From a checkpoint of a small transformer trained on Wikipedia.
Size: 23 layers, width 192, 3 heads of 64, MLP 512 SwiGLU, vocabulary 4770, 12.2M parameters.
Each number is 200 + 20 x the weight over its row's rms, rounded and kept within 0 to 999. Layers, rows and columns count from 0. The size before them is the row's rms in percent of the matrix's.

# layer 17 attention key, 192x192, rms 0.157, rows 67-75, columns 0-191
084,171,182,191,179,215,171,167,201,188,207,188,193,193,212,207,217,190,196,181,185,199,195,201,253,185,198,193,210,205,213,211,204,181,214,216,208,211,217,211,197,185,196,188,211,214,184,178,220,199,222,251,196,243,200,218,189,207,201,209,167,189,203,246,193,170,225,232,221,192,177,171,222,182,220,155,179,239,173,226,204,219,166,199,210,215,200,192,191,169,190,178,205,189,206,188,185,173,184,204,184,173,205,204,225,183,179,210,216,174,201,218,237,177,225,208,179,206,218,206,227,205,160,212,199,211,213,217,205,172,222,183,202,217,243,221,204,204,184,210,226,212,198,200,199,207,214,187,187,222,176,183,228,184,197,261,196,199,206,224,220,213,214,216,199,227,227,192,187,156,202,232,188,176,209,196,189,158,172,217,225,221,183,199,171,193,172,234,159,225,184,189,185
082,196,211,193,183,201,189,169,204,178,180,196,183,191,170,224,189,227,162,193,197,181,210,158,191,219,231,211,210,179,227,209,178,186,176,251,209,166,215,195,182,193,207,228,169,203,203,234,198,203,204,222,209,206,231,208,194,172,163,174,212,226,206,145,189,172,214,171,192,197,223,240,197,209,217,188,176,177,186,179,232,178,216,217,196,175,194,198,212,209,184,172,224,227,211,196,222,226,227,187,197,212,214,197,194,208,187,209,202,237,204,178,199,215,204,186,168,221,181,164,217,224,185,197,237,198,187,213,220,177,204,187,204,190,205,186,194,179,214,198,229,183,202,207,178,203,192,217,203,217,172,218,224,192,205,173,164,189,141,187,220,205,194,176,170,233,166,200,190,182,169,174,182,193,196,225,163,206,191,196,187,182,235,181,208,189,227,187,218,197,189,214,213
098,206,229,182,189,204,188,201,217,189,230,161,222,212,185,201,194,209,197,214,193,206,180,179,194,178,195,215,243,208,137,239,187,204,204,227,194,212,186,204,217,216,176,213,180,195,217,192,200,182,217,159,212,221,212,182,187,191,180,227,170,239,231,215,229,154,197,216,198,212,178,221,161,207,185,177,204,166,221,185,217,208,205,169,208,216,236,166,217,224,174,172,178,192,175,211,188,226,228,185,205,180,190,192,217,212,175,193,159,210,172,188,219,209,186,246,200,161,196,241,192,185,179,215,224,215,204,169,201,201,203,197,235,222,222,180,169,218,215,190,219,209,222,216,222,183,219,206,181,199,191,230,182,158,189,221,232,185,219,178,206,172,179,205,196,165,178,184,194,211,200,202,205,208,204,225,203,205,205,180,222,214,193,216,182,199,207,204,189,209,207,181,192
097,196,211,170,199,213,192,208,179,175,228,206,204,210,211,190,202,176,199,243,202,198,179,182,249,207,189,201,194,182,196,209,228,224,179,169,204,215,186,255,216,202,211,210,238,236,212,179,168,186,188,179,171,201,187,206,203,188,238,215,215,214,182,161,189,220,208,201,190,188,180,195,216,190,223,190,216,254,220,194,202,198,223,202,192,185,193,189,192,167,184,200,230,184,191,183,215,226,198,209,187,192,181,213,192,198,222,225,188,193,194,211,184,185,196,221,184,202,193,217,229,180,192,199,193,187,236,190,196,218,175,249,179,228,199,175,198,206,143,169,193,193,192,203,235,176,192,182,219,168,197,166,174,224,219,190,165,234,204,206,195,239,205,156,189,193,182,205,181,214,217,212,186,184,189,185,218,234,171,218,189,204,200,185,189,236,217,205,190,169,220,202,243
104,188,181,169,189,235,189,205,195,190,245,175,227,200,181,251,205,195,205,192,204,191,209,213,215,178,212,204,186,186,198,150,184,162,226,220,181,215,203,183,217,224,192,233,214,205,169,205,192,176,182,202,194,180,143,206,263,233,193,205,204,183,216,216,211,203,227,225,180,234,206,214,187,198,161,202,209,224,219,203,178,211,192,161,203,218,177,211,226,185,204,204,191,190,220,183,203,165,201,208,249,203,197,186,171,225,226,195,166,177,180,225,211,164,186,236,223,201,201,226,187,182,213,155,185,216,198,232,218,183,182,212,201,204,200,201,223,208,219,221,212,186,211,197,202,178,215,175,199,151,198,180,192,173,217,201,208,193,215,209,178,147,191,213,209,207,207,200,191,187,200,183,188,206,202,195,208,196,186,188,188,200,192,222,222,204,193,193,231,216,170,176,198
106,203,185,188,180,228,205,206,191,214,196,184,183,201,182,173,233,217,190,208,191,189,236,215,214,218,229,203,216,213,205,230,207,221,210,190,199,193,201,168,203,205,214,178,183,202,215,175,189,225,173,177,195,218,200,183,178,197,215,223,193,241,198,189,156,198,202,196,177,154,187,183,211,179,218,173,186,177,165,180,195,198,205,186,263,220,184,203,183,186,219,206,194,225,168,208,178,172,169,204,198,199,180,189,204,167,202,177,192,167,186,185,177,215,198,199,218,211,207,222,191,155,189,211,223,223,216,199,195,227,211,203,195,207,175,222,186,202,158,171,160,215,202,188,161,209,194,229,231,250,189,214,185,210,201,193,220,203,236,233,161,207,199,175,225,196,206,214,182,197,187,221,201,220,231,178,218,167,237,225,200,236,194,215,201,241,203,209,208,214,214,189,176
109,186,206,206,224,221,201,204,223,233,226,205,207,211,195,188,207,209,183,193,198,216,221,178,214,202,186,198,227,201,198,187,191,198,139,206,148,213,215,168,189,190,179,231,205,182,173,185,188,234,199,208,214,180,166,195,217,163,221,217,200,203,208,178,244,223,183,192,221,192,208,162,205,178,224,226,206,206,185,156,165,205,192,186,195,193,196,203,214,207,221,204,185,194,201,201,202,210,208,201,158,212,178,197,196,216,192,203,160,182,199,185,213,198,200,214,223,182,192,186,221,209,185,244,161,218,175,165,219,230,196,197,249,187,203,183,144,198,189,146,206,233,214,210,204,183,208,159,233,194,195,180,165,186,165,211,172,218,202,196,196,179,210,197,185,185,199,206,213,207,210,207,188,207,211,216,192,239,197,200,212,211,185,198,196,198,217,217,214,184,240,153,210
101,246,210,197,189,225,163,189,193,234,203,194,170,223,206,209,205,215,170,198,213,214,180,207,183,168,211,190,216,198,198,213,176,198,191,207,169,202,225,195,208,222,206,207,215,185,195,193,183,203,180,202,230,190,199,202,196,207,171,236,199,231,219,194,198,224,197,196,182,185,212,175,188,208,190,197,232,170,193,190,222,252,195,224,193,204,195,191,190,190,207,192,214,238,205,205,193,198,157,160,221,229,193,196,213,219,206,219,200,215,205,161,224,223,202,228,156,175,216,191,196,216,190,161,172,212,214,202,240,219,211,168,234,131,211,200,166,180,203,191,197,214,233,159,203,194,196,181,194,156,210,193,192,218,186,179,191,214,200,187,198,191,201,218,192,197,199,204,232,215,208,193,183,230,221,237,195,209,178,230,208,203,190,147,204,220,172,196,230,201,166,169,195
086,222,202,225,219,204,176,201,182,192,195,207,234,202,247,209,182,242,204,179,208,213,220,161,229,207,176,221,209,198,218,205,234,196,177,194,198,166,208,153,215,209,183,209,192,192,172,148,203,206,233,212,184,177,240,180,198,204,211,199,212,192,215,210,163,198,242,196,177,197,203,196,218,204,190,164,217,188,206,259,162,205,194,206,172,196,160,192,182,157,203,206,208,197,217,198,206,185,200,198,188,203,218,195,157,181,217,163,198,196,197,218,209,187,212,227,187,218,215,220,227,196,224,225,183,172,224,229,187,201,210,203,183,193,221,214,206,222,197,167,229,181,235,203,207,212,203,199,193,231,220,219,213,201,187,218,237,170,215,220,216,214,200,223,218,218,192,182,168,212,209,211,180,187,208,212,200,168,198,230,243,215,199,229,214,191,197,201,198,206,234,225,197
# layer 17 attention query, 192x192, rms 0.157, rows 68-75, columns 0-191
103,172,220,197,202,185,176,206,247,188,185,218,216,210,208,181,211,212,177,194,208,215,185,199,181,181,177,207,210,193,209,217,190,233,190,209,181,230,228,230,165,185,207,165,169,197,179,195,218,167,206,197,196,184,216,188,230,185,191,210,207,227,137,217,235,192,215,196,190,177,176,196,163,199,216,203,222,213,152,196,183,176,205,222,197,220,209,179,192,222,170,194,211,201,186,216,177,194,204,216,209,184,190,247,198,211,194,170,212,221,202,200,188,206,183,210,200,172,197,203,186,180,215,155,217,204,210,195,181,184,170,183,236,227,190,172,181,180,188,221,190,160,229,206,166,194,188,234,226,213,219,241,183,193,185,221,181,197,186,176,197,167,173,190,182,190,185,162,225,191,189,195,141,198,202,209,187,192,211,226,177,214,191,187,194,197,205,212,190,204,248,192,218
112,228,205,231,196,219,216,175,190,197,182,190,191,181,184,183,206,194,194,197,167,196,171,183,237,184,209,227,167,200,202,191,189,185,197,241,206,192,208,210,217,203,178,203,202,210,159,188,151,213,194,229,158,180,165,183,169,202,213,211,241,194,194,203,177,190,208,218,218,169,190,185,226,208,191,178,201,205,206,182,212,198,203,192,199,205,184,189,225,181,189,168,184,178,178,198,225,196,197,210,247,180,214,179,183,225,205,209,189,187,199,174,201,168,169,203,170,225,192,196,184,182,164,228,166,220,182,223,249,182,231,204,201,212,203,233,222,197,184,187,180,199,215,182,203,234,227,190,178,171,226,188,207,202,181,234,249,187,196,189,230,208,205,193,231,197,203,210,184,227,248,207,210,175,191,207,197,182,219,169,198,196,208,244,216,220,194,170,184,172,189,209,201
114,178,194,214,203,230,177,163,190,228,239,214,195,191,190,229,184,217,210,208,200,158,181,227,186,235,197,230,161,194,212,191,184,193,192,181,213,182,190,170,192,192,190,188,212,188,235,210,208,222,174,219,211,191,195,245,213,187,214,214,218,182,179,188,190,223,216,181,178,211,171,207,245,176,209,177,224,187,220,187,169,203,209,238,192,178,190,198,192,177,221,215,201,218,194,193,239,196,201,210,188,192,228,144,172,213,184,202,188,203,217,177,179,211,213,185,185,201,209,147,225,224,205,178,227,212,230,181,204,188,174,242,174,209,170,189,171,194,210,201,186,210,180,195,223,215,225,177,208,213,169,181,194,211,204,170,175,229,177,198,175,207,197,200,204,208,188,202,197,191,193,183,181,209,200,206,216,219,237,177,184,176,213,205,205,181,232,219,240,183,181,241,215
101,217,207,197,177,190,247,236,139,211,200,170,191,192,219,192,176,165,201,200,198,194,207,188,207,177,216,191,198,230,192,206,178,212,215,195,229,197,174,188,205,228,223,204,219,196,216,213,221,218,209,215,199,191,232,218,230,226,220,173,179,175,247,198,189,159,199,210,184,224,203,230,203,210,166,195,201,196,207,218,207,204,191,183,192,187,187,206,187,205,180,189,181,216,231,180,182,212,220,201,197,210,200,213,244,202,199,217,233,210,172,213,170,179,213,159,170,196,189,204,181,235,186,203,211,170,182,192,203,201,218,197,205,202,220,196,211,169,226,171,201,236,161,180,219,177,174,165,225,193,207,208,184,189,195,174,184,199,238,217,187,205,234,223,187,221,230,217,197,194,161,199,222,204,191,206,225,192,173,176,232,164,174,193,243,216,208,196,174,210,187,177,188
115,198,241,200,209,212,197,238,192,210,194,179,197,215,198,220,197,216,226,220,244,177,219,236,209,177,186,217,233,215,209,154,198,205,169,207,206,198,214,194,187,201,215,221,184,206,199,191,216,190,213,180,199,248,224,185,229,192,203,189,199,211,207,210,205,200,212,140,191,193,203,208,178,213,222,211,197,211,217,228,213,204,199,187,187,197,190,194,189,184,157,215,199,202,251,218,197,209,220,188,135,174,215,201,167,214,177,214,184,222,168,223,230,219,215,236,202,205,230,195,207,183,217,182,194,177,220,219,170,195,200,211,216,161,207,185,191,193,195,199,195,198,169,180,202,170,207,206,234,210,215,208,224,207,190,179,190,190,233,211,232,200,231,192,194,230,207,202,198,194,194,201,230,198,222,188,214,221,142,227,230,204,196,203,229,201,174,154,214,212,188,172,174
111,211,196,194,194,183,193,206,164,204,214,192,156,209,211,201,203,175,229,197,201,170,241,200,222,218,218,209,185,192,201,184,258,209,222,203,200,149,181,180,221,187,210,231,201,210,218,192,201,209,217,243,219,198,216,183,214,217,231,194,223,158,220,183,167,173,200,201,187,199,210,199,199,194,185,221,186,191,208,218,208,209,219,199,202,189,184,213,196,214,178,198,204,209,208,226,204,182,219,191,194,210,227,176,204,183,188,220,200,193,174,211,186,198,183,159,206,192,224,176,244,233,196,182,234,208,171,199,205,185,209,209,205,214,199,192,192,187,246,175,230,226,190,190,208,218,204,179,168,178,181,205,210,188,197,145,208,207,222,218,179,205,250,216,198,236,177,219,173,198,216,208,219,204,183,189,208,198,190,198,189,203,163,189,244,158,234,158,179,179,188,236,211
112,195,201,205,225,239,229,228,173,231,178,193,186,255,220,219,194,195,188,181,227,149,187,208,207,187,195,254,206,215,198,205,200,193,227,206,200,174,187,205,197,198,207,216,192,181,189,210,196,195,233,210,207,205,186,211,204,181,186,178,191,190,209,185,214,198,189,217,173,221,199,178,210,186,168,193,198,236,221,199,228,196,207,212,218,201,188,219,209,194,224,193,165,224,231,215,214,185,176,216,168,228,224,194,214,227,185,218,191,227,169,225,200,182,182,219,176,213,206,229,159,196,193,233,214,210,175,199,220,205,206,200,219,161,218,191,197,212,181,176,192,197,182,167,210,185,218,187,207,211,189,215,202,181,158,155,184,190,172,236,211,234,194,232,177,195,245,218,194,180,233,233,225,191,157,205,198,190,182,175,215,164,216,213,199,210,233,214,202,214,192,213,211
094,171,218,189,211,169,203,223,205,185,217,192,193,232,212,150,223,167,196,201,226,189,203,232,221,204,211,223,218,225,203,187,242,221,238,220,227,179,181,200,215,218,188,216,228,208,199,177,203,199,172,247,192,233,205,221,201,170,194,215,214,208,216,167,187,188,205,176,217,215,200,213,206,169,184,203,199,212,212,195,214,212,220,204,182,188,214,175,205,215,198,175,191,168,240,228,220,202,173,195,253,181,205,199,164,206,226,216,208,196,170,218,207,185,206,187,247,208,183,182,238,214,205,207,225,237,212,226,213,177,193,235,208,198,183,201,206,183,215,182,195,213,198,156,210,189,198,189,202,190,227,232,215,190,202,183,216,192,202,187,195,207,221,219,186,224,230,190,194,205,225,206,213,206,216,170,199,186,195,216,208,197,237,190,212,159,258,170,206,193,210,210,160